Part of a small language model's weights.
Architecture: RMSNorm before each block, rotary positions, no biases in attention or MLP, untied embeddings, attention and MLP in parallel.
Training: a variant of Adam for these matrices, 715M tokens, 10906 steps.
Each number is 200 + 30 x the weight over its row's rms, rounded and kept within 0 to 999. Layers, rows and columns count from 0. The size before them is the row's rms in percent of the matrix's.

# layer 5 MLP down, 896x2368, rms 0.0163, rows 479-587, columns 1472-1535
103,224,186,216,206,191,196,232,219,163,195,176,187,164,210,165,154,252,177,173,282,179,167,211,167,225,195,247,224,183,184,214,236,191,237,202,208,192,248,180,178,211,219,205,197,211,204,211,194,208,211,200,209,158,253,165,173,170,196,176,180,183,236,178,152
096,246,231,184,176,180,213,181,190,183,220,202,162,173,229,188,207,201,208,171,210,167,216,197,227,200,162,236,171,218,178,213,198,181,188,204,192,198,192,239,207,189,192,226,196,180,160,213,184,206,195,180,172,205,240,207,154,244,197,140,211,198,161,188,193
095,198,203,210,171,214,158,246,230,167,199,206,178,200,156,197,244,201,145,180,204,174,236,185,195,164,238,221,190,161,214,172,250,210,212,108,192,207,181,243,235,191,207,222,196,161,245,241,223,169,159,174,206,219,169,199,218,186,239,191,185,202,228,214,157
097,143,214,293,174,163,199,221,226,192,204,241,180,208,200,233,224,208,212,175,232,185,172,205,222,186,242,192,234,168,197,208,249,221,176,199,235,225,176,216,238,213,182,206,235,221,221,203,237,185,229,194,181,177,159,157,213,179,191,145,183,245,201,183,164
101,201,209,198,232,218,195,195,221,171,208,227,161,284,200,201,216,195,147,161,206,242,204,244,262,154,158,182,268,202,223,237,173,154,212,241,229,178,255,179,158,243,178,159,191,208,220,249,233,254,140,227,232,217,208,177,184,226,221,208,173,189,148,181,213
105,234,205,237,161,160,163,201,185,192,278,206,203,229,231,205,222,140,226,208,247,196,187,197,214,184,208,195,232,141,217,198,151,265,222,237,172,157,172,248,173,223,184,158,215,169,228,189,204,202,199,234,172,200,180,183,235,240,194,140,156,149,189,221,194
097,245,178,190,171,212,205,184,205,183,225,162,190,269,162,184,179,240,204,229,218,255,227,141,177,216,184,262,209,170,223,266,151,195,238,229,221,225,202,211,216,197,207,191,252,217,201,212,155,243,214,209,228,248,253,186,204,189,160,167,232,206,169,215,225
099,175,185,201,233,173,221,183,223,188,210,196,186,175,285,164,217,231,216,185,194,213,163,154,214,195,175,248,221,207,209,203,127,208,213,178,149,159,211,166,159,162,204,233,240,215,163,156,179,173,210,147,163,181,180,225,238,181,177,214,201,226,184,139,177
100,249,162,189,202,172,175,231,183,215,172,167,242,283,204,227,220,242,232,204,214,204,182,187,179,186,164,207,135,160,260,266,159,168,142,184,189,165,191,207,193,209,184,196,183,202,208,197,222,202,228,198,240,206,227,171,166,157,179,175,186,144,251,211,219
096,174,215,176,205,216,271,181,198,210,169,147,185,200,138,178,208,165,214,148,176,150,196,178,179,194,175,223,243,185,164,181,242,149,174,189,232,211,186,202,211,185,181,229,186,239,163,214,208,186,192,160,157,169,147,134,255,192,212,211,211,218,205,249,177
097,154,151,208,217,203,156,237,204,179,286,148,234,224,131,228,156,205,126,182,179,171,181,221,175,169,178,208,169,208,159,167,205,258,181,205,204,174,173,219,218,255,187,239,176,222,156,192,177,203,176,181,224,190,223,230,194,197,224,195,176,206,214,182,178
100,178,193,196,223,191,147,163,214,265,214,205,204,221,132,221,176,177,199,177,152,219,209,212,224,230,241,157,178,221,182,192,147,186,191,220,234,179,224,212,218,203,146,266,226,196,207,258,209,241,185,227,183,183,165,180,216,259,150,153,215,191,219,186,162
102,250,246,229,168,185,196,155,215,204,137,231,221,199,128,179,210,230,193,222,137,168,242,162,218,222,191,224,190,170,260,168,221,204,219,213,220,172,147,141,197,193,197,201,186,198,199,239,153,121,200,245,195,229,238,205,236,249,206,217,165,196,171,210,221
097,211,161,184,230,151,186,157,215,229,190,214,223,200,247,201,174,176,188,155,246,204,196,145,216,214,248,244,204,211,166,194,232,215,210,214,210,253,225,167,202,189,197,154,234,178,231,193,220,173,189,181,232,231,197,194,190,227,241,181,198,204,211,217,201
100,193,119,179,241,227,192,150,224,195,174,215,184,183,157,221,250,216,133,221,221,193,201,157,251,252,177,180,252,222,135,134,250,263,174,162,201,141,251,188,205,214,229,220,190,216,215,201,216,177,218,196,192,136,233,215,191,184,175,148,192,173,213,146,212
099,210,181,193,193,202,237,162,172,137,189,214,217,234,190,210,179,221,163,222,244,207,168,159,206,203,185,242,177,227,172,193,206,227,167,192,212,153,190,201,178,210,234,234,166,222,109,238,170,212,211,227,210,200,210,191,198,189,266,188,195,191,194,204,138
103,202,257,224,249,210,158,155,164,230,245,142,141,171,200,150,154,228,243,197,215,216,254,209,209,209,255,226,215,201,215,206,147,196,225,175,212,205,221,199,201,177,237,218,168,220,181,175,219,191,185,210,256,175,162,232,219,188,203,271,209,213,245,205,224
096,200,159,171,180,179,240,130,207,202,175,213,236,250,177,230,231,202,212,188,158,166,214,168,228,173,236,186,144,215,213,271,140,234,181,185,181,155,159,209,193,237,249,200,223,201,194,180,185,235,269,251,174,207,175,195,200,202,210,174,219,248,214,186,175
096,196,212,164,211,229,200,160,224,232,204,163,173,206,259,153,231,214,258,274,190,164,202,238,170,167,122,198,160,179,245,169,139,222,168,218,177,188,224,174,126,228,217,198,211,192,202,183,235,179,177,186,234,230,234,216,169,271,194,184,218,181,251,213,200
097,187,206,197,186,285,248,193,216,201,181,249,162,214,181,252,151,228,194,194,175,200,236,190,202,215,183,152,149,222,189,179,126,281,193,198,213,171,188,200,241,238,217,183,220,207,179,220,197,235,182,202,190,188,158,214,235,179,173,283,212,255,199,233,211
101,221,254,210,142,168,246,164,173,220,204,228,207,187,158,181,265,194,195,231,157,193,225,199,235,180,131,259,222,207,197,187,152,161,175,190,178,222,191,227,191,182,214,191,168,165,216,173,183,185,211,209,249,154,181,221,221,220,204,179,184,186,193,179,167
102,230,217,190,159,249,170,175,179,243,182,199,186,226,176,213,178,223,230,179,190,218,173,219,165,248,166,240,153,196,210,206,176,213,214,253,254,230,244,196,194,223,225,178,216,170,250,256,191,182,203,221,152,219,201,244,224,178,163,251,233,233,268,173,233
097,188,225,212,225,213,217,145,222,213,230,160,189,251,250,226,192,185,118,184,203,214,221,175,194,203,222,165,158,223,174,181,196,196,179,196,174,164,191,135,187,211,181,186,230,248,169,207,210,268,184,176,264,187,261,202,221,187,193,201,172,184,207,209,215
095,142,193,125,207,262,173,227,213,229,220,210,223,251,231,209,187,195,178,183,194,223,151,177,193,200,171,198,206,181,191,186,221,221,185,175,205,230,211,209,216,226,194,217,226,174,204,192,197,206,189,268,171,210,227,153,222,185,190,230,186,192,169,254,263
107,236,216,181,225,200,149,198,193,215,222,243,198,199,163,178,178,195,194,227,183,218,173,199,195,206,154,167,162,239,193,176,277,192,237,145,249,206,235,192,168,234,158,199,217,212,200,176,193,150,172,190,194,222,216,215,147,261,220,236,192,227,205,237,318
099,159,176,183,192,248,210,181,210,203,205,201,220,225,207,182,213,157,205,179,180,185,175,216,190,220,228,218,150,176,166,234,215,247,221,228,149,176,240,194,230,203,245,202,201,214,226,151,174,231,208,187,177,140,209,191,216,207,238,193,233,203,224,196,148
098,182,168,187,218,206,117,217,190,223,220,128,255,202,233,215,191,204,220,210,228,145,215,166,152,221,218,209,228,208,167,162,186,238,175,226,208,253,209,190,159,178,139,196,155,215,237,194,197,189,260,191,213,213,194,213,187,184,191,159,210,200,220,196,235
109,244,205,250,196,208,173,191,183,224,181,235,171,189,172,187,182,141,217,230,184,178,187,196,203,146,195,159,157,210,162,235,156,280,229,174,238,273,177,220,177,174,159,166,220,133,210,240,204,191,227,244,198,168,247,178,167,170,202,198,197,222,228,177,246
098,181,181,167,229,178,160,192,232,205,145,166,154,161,248,202,245,194,233,155,214,214,215,232,147,145,199,195,243,167,224,206,258,200,167,169,212,243,213,224,230,153,190,209,261,169,200,195,214,197,177,235,157,197,176,185,218,253,218,215,217,199,234,182,166
107,214,160,169,203,201,214,167,203,209,213,175,220,229,218,224,183,200,212,207,182,157,163,158,212,134,186,145,169,212,152,198,160,196,209,243,191,180,160,266,211,184,178,151,169,171,176,260,125,267,219,206,167,206,173,210,197,213,264,161,182,242,186,168,194
103,209,256,207,240,225,229,201,211,158,175,171,230,236,233,194,208,163,177,125,182,211,217,189,211,214,204,226,222,211,166,187,186,169,207,205,184,236,129,188,197,233,180,170,224,161,176,191,188,180,180,196,174,202,229,170,147,210,257,243,160,184,242,230,244
099,210,242,190,166,155,177,224,196,252,182,184,205,206,186,144,205,154,213,195,171,190,172,262,229,201,215,144,183,199,277,161,171,237,268,168,194,164,201,217,217,200,147,208,213,211,218,175,184,201,174,175,225,186,192,194,180,214,150,108,179,264,234,203,171
098,212,218,176,168,146,122,194,213,173,153,178,226,226,184,216,221,167,211,113,132,228,183,222,204,180,224,212,203,231,203,254,128,238,178,192,182,224,200,172,218,206,198,186,197,228,186,200,220,148,194,236,184,221,195,201,228,215,214,182,213,206,163,137,227
100,187,167,236,164,232,196,225,223,251,196,213,196,184,191,197,220,239,180,233,185,212,277,218,173,208,196,226,216,222,189,214,201,140,215,160,217,224,189,171,172,176,288,199,181,194,228,147,186,154,192,186,215,199,192,196,184,230,166,152,180,189,249,183,191
102,179,183,174,188,240,197,173,190,173,254,260,189,162,175,225,192,207,260,205,259,211,141,201,186,159,203,194,189,200,244,182,160,136,251,189,246,156,196,215,200,210,295,170,223,246,225,194,224,248,166,224,223,167,190,144,184,177,188,126,245,161,165,226,177
099,223,249,176,211,255,187,155,233,208,209,174,187,130,252,197,225,173,131,216,171,196,133,213,216,212,157,215,218,238,210,213,220,175,259,228,187,217,160,209,224,218,192,160,208,151,184,217,175,199,211,166,134,227,192,163,184,242,179,154,166,187,265,165,177
098,217,255,227,192,181,175,179,201,226,206,176,180,180,241,221,184,237,259,202,212,214,190,173,230,196,183,229,240,195,259,202,209,164,200,189,247,219,248,222,230,145,225,207,179,200,171,204,217,199,237,179,226,187,206,245,243,248,222,203,237,188,149,204,191
096,195,181,228,181,168,204,180,217,207,215,201,230,218,244,179,196,215,176,199,191,204,152,230,122,269,181,169,222,200,177,228,169,267,191,226,241,170,232,200,177,204,227,181,198,189,209,234,192,259,211,195,191,207,223,175,172,177,156,169,222,206,251,232,156
126,236,186,189,192,162,187,224,203,199,186,226,185,220,144,155,180,171,214,230,193,191,160,129,176,202,188,213,204,179,210,206,222,186,205,205,243,169,181,229,192,144,257,180,277,190,282,183,219,187,199,178,205,260,143,240,179,203,231,214,254,201,221,167,234
101,217,170,180,243,186,203,177,154,151,164,183,234,210,237,213,212,222,241,262,232,223,202,175,197,167,229,150,200,208,194,210,153,160,208,222,232,228,154,256,171,160,153,184,190,242,195,208,135,196,228,181,162,201,148,176,175,172,229,176,209,261,235,205,260
100,250,201,228,218,182,201,212,214,218,185,199,178,177,212,239,225,253,127,155,208,207,242,168,197,185,261,191,183,201,225,188,189,178,218,219,240,223,245,214,201,159,180,194,174,173,254,207,203,185,270,240,217,189,133,179,197,197,251,169,218,225,240,223,219
095,156,216,236,151,196,166,219,227,247,156,159,177,233,143,194,238,226,224,209,186,192,193,258,154,172,161,230,217,194,191,229,201,178,210,221,191,226,144,227,208,129,189,193,197,231,160,213,213,200,262,230,182,164,165,188,252,257,234,162,196,189,192,206,189
100,221,138,228,221,225,201,194,183,115,205,168,228,145,138,210,223,220,200,240,184,185,180,172,211,148,189,209,230,205,169,212,216,156,242,256,190,207,165,209,171,195,205,197,183,185,206,189,222,148,173,239,220,236,219,181,187,147,202,222,193,203,184,221,228
098,259,198,226,181,148,210,207,174,171,219,192,230,169,170,177,202,178,218,149,163,197,220,215,256,156,139,204,241,218,175,213,207,220,193,178,194,216,150,211,226,124,245,174,187,190,208,190,201,110,260,202,151,168,175,156,215,228,161,148,196,232,170,217,214
098,202,193,233,214,231,215,194,174,179,192,262,198,218,271,226,168,241,257,193,235,170,179,213,170,218,180,222,168,190,154,183,222,151,216,137,164,168,233,187,174,212,183,214,203,213,221,199,253,196,180,148,220,154,225,221,142,207,242,233,195,136,220,161,166
101,198,169,212,151,198,161,165,141,164,235,188,216,181,142,175,245,195,202,223,165,190,150,158,203,114,182,208,181,146,221,222,184,115,215,219,175,210,228,151,211,201,198,235,248,196,237,196,181,230,192,223,166,214,247,268,213,196,174,218,184,194,232,202,244
101,196,223,218,222,153,141,213,203,135,166,205,243,169,226,186,201,190,194,194,143,192,209,158,232,215,190,180,203,168,249,206,157,235,232,255,177,196,228,208,221,174,171,242,203,244,214,140,180,202,187,221,208,191,169,210,165,207,212,202,247,185,233,254,220
099,225,245,242,140,211,174,263,195,183,224,228,204,239,233,201,253,210,207,189,149,222,174,225,219,241,195,209,178,177,190,203,212,179,191,192,218,207,175,142,248,161,218,205,183,165,213,211,197,162,141,163,216,219,190,203,179,203,191,166,153,242,209,182,146
106,216,207,221,245,194,220,228,189,225,192,187,161,202,183,199,250,184,164,206,230,237,190,236,169,225,227,183,164,170,169,174,238,206,221,175,231,179,272,238,207,219,157,162,227,184,210,225,171,185,193,171,168,224,181,257,180,215,164,243,188,257,228,198,258
100,230,190,256,225,210,213,187,227,197,165,237,171,171,200,190,229,192,174,210,208,180,237,220,199,226,222,173,193,174,196,212,185,194,215,222,220,178,201,150,234,209,192,163,223,225,164,177,193,153,235,200,209,209,172,205,152,257,185,196,194,241,177,185,212
102,193,223,230,200,202,160,208,205,249,219,181,166,233,198,166,199,253,217,170,217,207,236,209,156,194,237,167,210,246,197,214,210,198,176,195,205,205,224,209,147,214,171,210,234,209,155,238,245,151,225,215,156,187,192,217,214,199,104,253,201,164,240,230,205
096,188,231,195,194,185,173,232,209,172,215,201,195,212,235,204,214,222,184,213,220,199,150,171,186,245,186,227,242,197,206,268,241,206,164,206,190,227,163,175,260,206,204,199,153,215,172,220,192,201,237,192,230,227,228,184,188,253,237,176,176,203,162,214,227
099,247,254,183,154,217,224,210,215,155,239,211,223,220,190,251,162,173,208,192,183,219,205,225,259,185,205,243,247,245,203,177,202,252,208,239,235,260,167,166,211,224,194,179,183,204,226,229,219,229,209,228,205,237,219,205,227,202,199,182,96,168,233,196,190
101,214,222,203,204,207,263,204,205,163,180,243,224,248,119,246,226,153,199,187,216,233,232,223,200,241,230,231,196,184,190,169,165,230,204,175,189,184,182,155,263,208,216,171,193,204,200,187,181,212,204,173,261,208,190,214,172,185,208,293,251,208,196,182,214
099,215,186,197,169,179,241,186,215,148,168,228,209,158,205,185,237,176,185,240,220,190,159,217,206,196,235,236,195,211,214,185,210,156,136,177,216,210,195,196,231,169,165,150,204,139,165,182,173,191,186,166,174,200,152,186,203,205,271,204,185,254,156,181,202
097,193,220,182,142,161,161,144,218,235,198,175,238,142,195,185,196,227,173,210,188,199,209,165,234,169,198,161,200,186,234,193,230,204,191,227,192,203,226,217,220,161,235,162,184,160,228,262,252,246,248,153,200,150,150,225,204,169,205,176,208,196,205,230,202
096,200,178,196,191,150,202,215,249,183,150,177,207,176,210,220,237,216,248,233,173,261,162,202,218,209,212,184,204,229,167,144,172,213,212,204,184,193,244,135,242,190,234,229,173,203,243,224,166,200,153,202,223,176,197,168,219,196,198,149,176,148,195,204,169
103,184,228,199,187,199,222,164,212,209,160,170,267,181,202,217,168,207,197,229,207,223,201,217,211,189,179,212,180,141,212,177,225,176,220,233,217,236,187,237,219,164,156,146,241,189,221,151,233,260,147,215,246,237,218,212,162,234,143,212,192,205,258,184,141
103,158,158,234,203,256,200,183,239,225,200,215,190,220,193,242,162,165,167,191,186,180,187,214,236,219,181,261,207,208,192,183,207,167,194,186,237,176,236,204,199,237,185,235,229,151,196,204,227,177,203,218,204,192,214,178,192,225,217,241,209,227,175,157,193
101,242,198,183,195,158,147,156,229,202,211,195,167,244,188,202,146,203,181,188,150,163,222,182,232,180,131,224,202,172,237,217,270,200,179,229,162,138,220,226,221,149,196,209,262,177,226,243,237,222,240,183,193,230,215,184,199,207,217,171,223,196,185,179,206
099,218,180,227,196,150,214,192,187,113,245,234,193,225,203,256,242,241,179,187,218,193,221,189,191,190,211,238,163,168,247,183,199,198,142,148,214,213,130,227,199,194,203,192,172,212,181,208,187,233,169,223,234,163,210,235,244,200,205,216,201,143,195,237,196
097,213,235,251,168,240,179,189,139,157,222,152,199,168,212,206,209,174,182,159,182,223,182,203,223,200,174,219,192,251,182,206,246,187,125,137,207,151,261,224,282,187,225,262,189,217,231,188,246,195,237,243,206,204,209,238,202,214,187,168,189,138,229,249,200
099,177,180,239,229,220,217,171,170,219,195,177,237,152,233,258,230,212,209,211,173,208,200,183,226,229,194,191,214,122,159,189,277,167,179,208,219,236,212,227,201,197,207,197,192,179,203,172,241,201,124,204,212,169,196,160,264,170,191,182,187,177,227,142,223
100,214,186,205,197,196,178,190,210,155,150,214,194,218,186,218,196,178,164,206,333,209,192,159,170,242,190,211,172,170,239,197,223,220,172,176,220,155,186,193,202,217,164,224,183,139,215,251,167,171,181,174,279,236,175,166,197,230,194,180,206,142,192,173,159
101,201,248,162,236,168,229,195,179,175,232,167,190,209,215,195,164,225,180,197,199,207,195,177,181,209,215,160,187,198,226,221,266,193,211,146,212,196,249,156,169,166,222,228,177,202,146,227,192,253,184,201,208,257,241,224,205,225,180,179,167,171,164,173,198
102,195,168,206,213,206,193,177,195,216,221,196,201,237,217,158,166,192,197,247,201,189,166,219,277,180,174,199,203,208,196,193,127,228,206,203,263,211,187,225,174,209,191,202,206,191,194,193,158,168,220,159,168,181,207,208,199,197,217,231,229,196,200,214,185
103,218,251,240,155,219,217,157,203,172,194,213,211,257,185,235,160,140,165,170,193,185,235,180,240,139,205,145,160,173,211,172,227,227,167,251,194,197,211,177,228,201,250,153,236,205,210,235,232,216,184,259,198,221,160,253,241,190,189,243,175,221,198,166,187
094,206,170,187,260,148,222,191,200,165,183,195,230,164,216,184,216,151,176,214,176,200,194,210,228,216,183,142,230,239,218,250,213,180,188,220,180,146,257,188,210,232,179,241,251,212,165,172,239,266,151,201,191,210,210,191,238,139,212,203,170,203,201,216,214
102,207,186,214,225,172,194,197,187,205,175,184,213,127,175,172,260,168,215,234,198,215,187,161,243,169,159,187,187,196,257,197,231,236,211,207,246,216,141,207,206,184,244,230,196,233,207,226,223,162,153,195,195,202,205,244,230,262,200,235,176,170,227,181,240
097,205,185,237,185,163,189,231,267,215,201,153,236,226,213,192,226,168,218,206,189,208,211,233,211,246,112,179,238,197,162,206,221,214,215,171,203,251,150,201,197,189,191,168,176,179,182,187,181,219,170,187,126,221,209,209,172,198,178,207,228,214,194,235,158
099,219,179,253,226,178,213,180,175,170,160,203,225,140,253,194,209,143,255,215,173,175,177,159,184,170,186,212,187,215,221,234,218,195,212,198,129,177,188,229,225,151,226,103,180,134,213,158,212,245,241,175,201,183,220,132,208,208,208,211,136,166,177,135,168
101,193,227,205,192,218,274,237,222,179,255,184,197,207,147,239,247,188,210,212,211,216,179,193,219,212,180,164,257,231,183,231,187,208,203,224,164,191,190,187,195,207,191,209,172,174,205,218,264,215,204,197,239,177,166,215,190,213,168,199,193,147,233,144,223
094,158,179,289,182,157,210,222,212,216,191,256,197,158,219,289,238,175,195,209,194,174,158,163,218,252,246,163,207,200,149,161,193,225,250,214,215,200,174,129,228,191,137,222,214,189,255,193,194,219,148,215,176,216,206,221,153,224,190,200,216,217,160,248,193
101,264,222,201,213,222,214,183,125,200,179,204,227,227,222,212,182,190,152,191,229,206,145,267,176,190,237,231,227,181,165,246,197,191,214,201,238,226,187,201,197,204,188,188,194,266,266,192,228,222,158,172,207,166,212,261,218,171,181,178,223,212,221,144,210
095,203,211,160,204,209,145,192,182,225,239,226,210,231,221,248,153,189,229,176,152,254,166,179,159,220,217,154,191,149,248,195,243,181,184,195,198,159,215,198,239,191,209,206,208,171,198,190,260,189,186,213,249,150,181,181,218,213,199,202,182,131,189,189,205
244,197,239,201,176,211,194,221,183,203,199,225,225,164,158,180,198,246,231,243,154,179,208,147,228,173,264,242,198,152,220,209,200,209,178,201,216,168,224,220,233,140,224,201,132,194,230,230,234,200,209,219,199,228,190,320,227,215,132,209,207,231,197,195,187
101,208,233,204,220,201,204,263,201,201,143,259,149,188,157,153,229,176,204,199,196,250,194,230,198,205,204,210,230,207,225,269,171,186,226,181,173,223,233,229,230,221,247,208,185,211,208,188,172,187,224,199,165,237,193,237,222,189,179,209,239,221,182,237,238
104,232,207,211,229,193,200,193,151,195,212,200,200,222,243,175,184,149,283,147,194,186,197,221,210,163,179,197,187,193,193,199,192,181,181,207,238,205,188,211,193,155,190,196,248,241,210,218,157,204,235,183,207,149,165,184,183,190,191,228,211,196,165,182,203
100,225,175,208,175,219,202,200,199,201,255,153,155,219,243,209,173,253,267,222,167,238,240,188,198,197,212,160,144,138,225,241,229,204,172,175,181,267,167,247,224,122,191,135,204,143,213,187,245,209,197,259,284,208,180,184,189,158,252,137,154,166,226,148,201
102,182,157,205,221,175,190,260,192,214,221,210,150,260,230,227,194,210,220,224,231,203,214,160,224,193,218,252,246,174,228,200,168,234,193,188,167,191,193,262,151,176,259,185,170,152,199,218,209,191,179,211,269,221,250,192,165,173,207,202,165,220,213,184,190
097,251,190,225,185,186,174,215,193,158,225,162,175,271,261,216,238,196,223,220,204,158,204,228,223,179,158,214,208,239,203,268,197,183,230,204,211,187,124,193,177,191,219,186,142,202,246,216,177,202,233,174,195,179,184,147,225,199,197,189,174,218,187,176,216
095,230,225,215,179,170,176,230,199,221,175,198,249,193,219,187,146,247,152,178,231,178,157,223,219,172,250,173,206,193,187,187,186,183,205,187,227,219,177,236,232,225,185,185,220,197,242,229,236,137,166,234,243,149,164,158,179,162,214,211,215,161,200,219,132
097,206,184,250,145,136,166,183,221,167,197,197,197,182,201,163,200,247,208,233,191,246,220,170,211,187,197,231,208,188,155,198,216,163,206,200,180,142,162,148,194,172,230,230,221,246,188,239,192,139,219,172,200,207,207,194,219,164,265,261,168,154,182,234,231
098,206,189,175,197,199,188,238,181,253,233,179,181,191,182,253,169,122,215,201,207,193,193,200,153,232,223,166,244,216,216,254,200,211,190,207,255,233,178,182,147,193,230,216,156,197,182,201,213,196,242,197,203,164,273,193,192,222,223,171,217,268,234,231,217
100,215,176,191,185,195,170,177,216,216,188,234,245,189,249,219,212,242,249,202,242,180,189,166,221,208,186,210,205,235,168,210,189,165,206,229,156,176,171,179,160,199,187,178,207,190,180,187,184,222,179,216,214,233,212,174,190,170,106,228,183,180,208,154,218
099,185,215,175,243,168,192,157,214,266,222,209,214,178,147,181,203,178,172,184,233,199,201,160,238,210,180,152,226,197,223,214,152,238,178,190,192,230,196,223,209,236,232,276,263,207,250,202,166,185,207,206,194,207,174,240,231,185,173,200,187,204,219,212,197
098,233,200,182,167,214,169,180,168,169,212,185,171,204,195,221,186,178,258,198,197,197,211,199,193,163,188,206,172,156,164,220,199,194,210,207,268,184,208,243,198,196,172,198,208,166,217,201,252,237,250,228,181,210,197,144,179,213,208,165,227,212,234,214,200
098,143,201,176,241,178,205,191,203,226,219,214,220,236,256,217,194,263,207,214,215,231,210,218,209,179,289,214,222,159,210,210,187,233,234,200,228,237,152,240,155,193,158,163,128,185,208,230,168,150,169,179,206,219,201,199,204,198,181,219,174,201,250,185,217
098,169,161,169,178,210,192,180,240,204,178,219,192,195,229,200,191,230,275,178,225,164,231,229,200,181,153,196,224,157,191,224,177,233,180,163,177,207,164,253,181,174,210,288,229,162,241,193,192,197,191,216,150,229,183,176,209,150,215,190,252,190,201,196,177
096,157,231,236,236,250,192,210,266,222,249,145,207,191,180,195,170,197,169,230,176,227,132,180,239,238,255,209,154,220,214,162,225,157,227,218,189,195,218,202,195,247,223,243,241,204,184,205,253,154,197,242,81,231,189,212,192,210,215,220,252,210,181,185,203
102,216,155,179,223,186,216,145,234,202,249,222,208,218,169,196,183,190,205,199,169,235,217,211,220,263,183,178,171,181,189,179,204,197,265,213,176,168,199,168,208,180,267,163,224,183,166,196,208,170,168,252,247,245,203,225,200,210,169,214,210,179,186,246,221
098,193,237,150,204,181,204,151,186,291,213,186,230,199,198,206,200,149,143,167,234,237,233,190,188,248,251,209,203,203,210,186,205,200,222,174,214,202,184,231,209,207,207,179,224,206,199,229,165,242,221,177,181,197,213,227,236,182,178,198,210,229,230,214,230
104,114,193,172,158,194,248,208,170,271,200,137,216,187,181,234,185,228,189,126,150,159,205,148,252,216,212,157,232,216,189,146,212,180,221,175,205,179,216,162,222,162,201,221,234,227,233,120,178,245,228,182,195,213,185,257,211,208,211,170,177,227,188,227,148
094,216,200,147,235,174,221,221,241,186,200,178,241,210,211,208,99,195,229,192,186,185,155,199,157,222,143,179,152,232,226,191,173,235,179,219,149,238,245,165,156,231,182,182,206,137,170,204,216,204,176,181,194,130,207,165,162,155,137,108,163,161,171,244,186
102,222,241,241,189,210,183,196,173,152,165,198,180,245,214,267,141,203,138,240,284,205,206,197,204,181,186,170,164,198,180,207,108,215,239,211,182,167,244,177,245,169,174,194,136,156,218,229,215,236,169,210,211,282,179,176,185,160,182,149,210,172,221,200,178
097,195,202,269,211,203,199,151,177,162,209,259,204,223,271,199,214,186,244,229,218,189,167,170,180,221,184,184,200,227,168,167,252,193,189,211,188,208,231,171,186,159,210,148,195,266,181,216,177,205,159,233,237,193,184,222,216,173,235,162,128,216,261,93,196
100,231,168,168,156,223,180,180,177,179,159,210,214,211,208,224,187,144,209,209,171,187,185,146,130,189,173,192,191,199,165,229,195,182,254,174,180,220,167,191,211,235,199,209,183,198,216,202,186,210,188,224,218,209,197,232,171,203,237,244,260,157,202,211,147
097,220,198,215,197,145,198,151,186,174,162,245,206,178,212,146,172,156,178,222,191,218,181,152,173,191,127,181,200,206,248,169,186,171,247,205,210,254,175,194,248,171,140,170,132,231,242,213,147,152,172,228,198,193,248,178,238,161,252,145,177,252,201,206,216
104,204,220,199,180,157,187,169,197,185,201,255,285,210,237,202,227,172,192,194,229,156,219,194,264,175,163,185,268,183,149,189,203,286,191,175,210,261,219,168,186,231,186,213,193,104,214,213,228,158,204,203,173,173,209,182,184,154,152,183,163,196,167,157,183
098,123,175,226,242,224,216,160,204,199,193,211,213,254,184,198,222,225,205,234,207,255,204,188,176,209,227,199,179,202,179,217,154,207,179,218,210,214,180,195,234,223,190,200,196,181,244,165,216,212,210,194,240,188,244,213,190,231,244,181,267,252,194,276,229
100,205,204,238,247,224,169,211,223,205,246,155,137,200,203,206,233,135,184,215,256,231,247,202,210,169,177,132,177,187,214,179,183,204,191,243,190,171,171,160,189,197,176,196,187,185,199,239,171,199,165,173,197,214,220,154,205,271,192,181,236,172,192,222,240
103,180,216,212,190,153,202,197,189,116,164,200,173,146,177,243,227,146,239,223,185,266,192,179,232,186,137,168,202,211,171,177,200,165,230,180,166,144,251,180,254,172,162,183,187,110,156,151,191,200,227,146,176,213,259,192,223,215,179,256,188,195,174,237,194
102,176,250,254,230,214,190,230,279,182,222,234,210,237,184,177,220,192,185,164,220,193,194,213,147,199,162,200,201,204,227,214,176,182,239,167,181,174,216,202,164,192,186,169,242,181,201,183,214,229,199,249,183,219,260,176,195,224,213,174,122,211,249,226,159
102,178,212,208,210,218,258,239,195,231,204,206,189,142,206,158,188,219,237,159,241,214,164,244,192,153,234,247,213,196,228,225,193,169,179,187,83,208,188,162,224,250,219,188,182,207,191,171,181,190,214,207,173,145,150,224,252,200,257,245,207,260,191,187,214
095,195,213,222,208,190,196,141,194,199,220,211,217,222,168,176,221,215,211,175,211,243,204,211,215,191,193,274,227,212,216,224,165,148,228,153,235,199,231,255,265,202,167,238,212,170,255,205,223,215,211,191,212,192,178,187,201,205,238,215,205,231,157,229,229
097,187,165,157,227,226,220,198,188,225,185,187,198,240,205,221,218,131,143,205,195,229,205,194,234,157,169,188,217,213,218,244,244,210,169,210,218,204,183,154,177,159,163,136,183,206,195,246,226,216,212,212,181,202,201,246,137,142,199,276,234,154,182,178,180
100,184,216,197,211,170,233,194,186,193,208,182,224,307,193,163,232,189,172,244,197,172,185,229,212,234,224,198,208,156,234,170,154,186,190,238,188,229,211,161,183,171,251,238,223,210,177,221,180,192,142,203,172,215,217,150,171,207,188,243,168,189,177,175,210
098,212,223,169,168,210,221,156,148,243,206,168,212,226,200,150,169,178,186,237,179,259,200,192,244,179,187,178,178,249,254,207,170,237,204,168,202,178,230,238,213,183,212,240,179,203,219,193,205,197,195,163,174,152,224,224,131,211,245,179,175,231,198,195,161
099,222,262,187,172,192,250,223,218,249,203,191,195,176,192,190,200,192,194,191,187,161,203,207,246,185,188,190,163,226,176,203,211,144,223,168,178,214,210,194,222,231,218,184,150,149,219,187,230,165,212,208,200,225,262,218,212,207,201,262,197,157,263,257,203